python train.py --num_attention_heads=2 --hidden_act="squared_relu" --rope_theta=10000.0 --attn_scale=0.177 --init_std_down=0.0 --optimizer="soap_variant" --learning_rate=0.00703 --lr_head=0.0101 --max_grad_norm=1.0 --schedule="wsd" --decay_fraction=0.771 --batch_tokens=16384 --train_tokens=113100000 --dataset="wikipedia_en"
Each number is 128 + 24 x the weight over its row's rms, rounded and kept within 0 to 255. Layers, rows and columns count from 0. The size above them is the row's rms in percent of the matrix's.

# layer 12 MLP down (transposed), 256x64, rms 0.289, rows 129-139, columns 0-63
size [111  96 103  83 102 103  97  96 100  94 109]
[[ 89  92 115 115 104 164 151 117 102 122 102 183 110 162  85 147 136 120 122 112 143  88 164  88 142 128 159 151 142 156 137 175 105 131 125 113 124 116 124 117 144 165 118 100 137 124 133 144 158 127 119 110 129  97 154 116 166 110 123 127 187 138 135 155]
 [138 113 111 131 145 114 143 142 101 102 127 118 135 153 128 138  98 119 135  74  78 171 133 135 139 133 112 161 159  92 140 112 114 137 139 170 116  98 104 121 126 198 136 112 137 136 178 141 138 117 100 172 131 117 133  92 138 137 126 119 141  72 133 153]
 [134  88 156 152 112 127 159 122 139 109 150 109 119 120 150 136 166 117 128 165 109 117 141  86 171 157 137 154 128 127 163 131 156 147 138 123  68 167 113 157 116 117 134  91 105 101 125 135 137 133  74 103  91 137 159 110 151 114 117 154 122 140 107 170]
 [133 144 121 134 111 170 144 133 167 125  90 133 147 129 129 102 140 104 142 174 137  96 126 133 101 139 130 150 157 183 133 118  96 138 170 119 140 141 122 111 143  67 172 125  89 122 143 160 161 149 133 136 119 142 115 116 137 138  76 109 115 176 119 103]
 [139 148 169 133 140 141 137 130 135 159 167 104 153 106 107 116 163 141 132 128 132 135 120 111 112 113  86  85  91 166 113 103  92 131 117 124 150  99 119  83 138 116 146 143 112 139 113 130 157  67 142  91  98 129 151 177 132 128 113 116 163 148 105  98]
 [114 147 152 107 124  87 129 172 125 137 121 132 144 148 102  95  98 107 161 141 130 134 111 110 109 102  69 190 153 148 159 132  83 113 118 146 143 156 102 120 143 136 126 129 133 133 132 134 108 129  95  89 126 128  99  91 116 112 154  87 100 117 167 114]
 [119 101 116 117 163 124 101 133 124 123 116 153 127 126 171 169 159 152  96 139 125 120 163 139 140 160 146 144 156  99 106 161  91 150 110 145 147 105 109 156  99 131 140 120 110 189 141 122 148 130 148 128 112  77 153 129 117 133  93 114  73 101 134 157]
 [126 114 147 130 129 128 117 118 120 110  77 112 100 123 135  82 138  94 139  71 170 113 114 127 127 142 154 133 167 147 119 122 103 131 104 118  88  93 117 133 127 121 162 101 148 137 124 141 132 130 163 142 103 102 164 172 128 132 141 127 129 196 120  79]
 [141 153 173 118 132 101 126 158  71 116 131 185 138 138 126 118 123 173 147 167 174 108 149 114 136 134 129 111 145 122 138 133  90 116 153 117 169 145 128 149 117 123 144 131 123 134 118 100 175 140 144 130 146 107 142 135 103  76 117  91  94 161 150 112]
 [137 129 143 164 115 131 140 125 134 129 113 119 143 165 129 155 151 134 153 105 149 106 136 152 163  71 108  91 119 161 149  88 138 161 103 134 142 103 152 180 118  75 121 113 185 140 173 123 109 111 120 132 112 123 122 121 114 128 140 120 126 110 102 177]
 [163 130 114 169 171  96 167 120 127 117 142 145 159 106 130 161 185 101 109 152 129 161 124 110 122 123 100 155 151 159  97 136 103 155 141  81 120 104 129 162 161 139 148 122 128 109  68 113 135 133 145 134 133 118 103 124 148 103 106 156 124 106 114 144]]
# layer 12 MLP up, 256x64, rms 0.284, rows 130-139, columns 0-63
size [ 93 106 112  99 105  96 102  89  92 124]
[[114 166 120 134 147 130 120 125 109 127 170 105 136 113 150 166 144 123 111 165 127 117 136 157  91 162 161 131 105 122 141 126 121 116 147  94  91 131  93 157 136 117  83 127 134 121 110 104 173 128 114  68 108 104 152 137  78 103 120 137 174 151 155 130]
 [ 97 139 145 131 121 174 126 131 132 125 181 164 135 148 136 128 116 135 114 124  98 143 130 101 136  96 111 112  90 125 133 160 137 107 141 126  93 139 132 105 109 152 137 160 132 108 171 133 104 120 100 128 143  64 154 155 115 170 127 150 182 108 171 150]
 [102 150 107 109 139 129 148 157 171 150 115 106 142 150 133 143 115 150 121 148 122 128  94 113 104  80 127  86 117 168 104 121 145  90 136 141  97 101 151 155 152  69 160  98 100  94 109 125 146 163 138 127 132 125 116 102 131 134  88 128 115  90 102 150]
 [139 118 109  99 136 150 106 162 140 125 172 109 119 163 135  98 124 160 136 147 110 120 173 136 149 120 123  52 111 149 117 161 104 154 147 112 130 145 113 116 161 135 162 124  95  95  90 115 154 109 117 107  87 103 119 127 169 157 151 117 143 117 118 132]
 [116 162 106 150 113 115 148 165 126 150 130 143 157 165  98  91 114 135 108 129 111 159 147 178 118 137 131 120 127 118 141 118 138 173 125 134 106 124 134 196 104 163 121 133 113 101 133 151 142 116  85  91 134 122  99  73 174 123 124 154 116 103 132 138]
 [137 137 108 128 125 131 111  63 128  96 123 110 131 137  75 116 142  81 133 133 110 137 153 135 116 104 129 107 120 154 109 128 179  92 173 198 135 144 121 144 174 151 131 158 141 148 121 131  99 109 117 103 116 146 119 127 133 146 149 125 105 161 107 149]
 [127 147  79 109 115 166 149 104 149  86 116 101 182  97  98 109 151 191 162 127 122 130  82 142 113 131 122 103 124 141 133 114 116 114 138 128 115 139 117 164 122 156 143 108 151 133 126  88 105 110 125 142 120  92 161 109 120 125 154 167 110 159 114 117]
 [154 153 178 123 123 105 122  89 107  95  99 100 119 110 194  71 138 125 146 121  86 135 104 124 115 129  88 122 134 115 136 132 107 100 121 127 101 110 161 131 133 128 118 121 125 130 116  83 107 139 146 167 148 110 122 121 186 161 124 132 162 126 135 143]
 [ 87 117 143 102 110  91 110 118 124 136 134 135 145 131 136 142 162 165 141 144 109 129 155 173 115 105 106 165 162 127 131 167 118 119 101 137  99 166 145 106 155 142 164 144 138 115 133 167 116 129  95  89 150 157 106 114 104 150  82  95 153 135 132  86]
 [155 146 107 148 145 128 133 144 190  97 147 132 121 138 102 137 130 140  88 114 127  84 101 110 118 119 138 155 150 147 135 135 122 135  79  79 110 145 121 120 118 132 123 114 149 107  77  89 140 126  52 151 160 162 100 122 150 126 132 127 123 151 121 117]]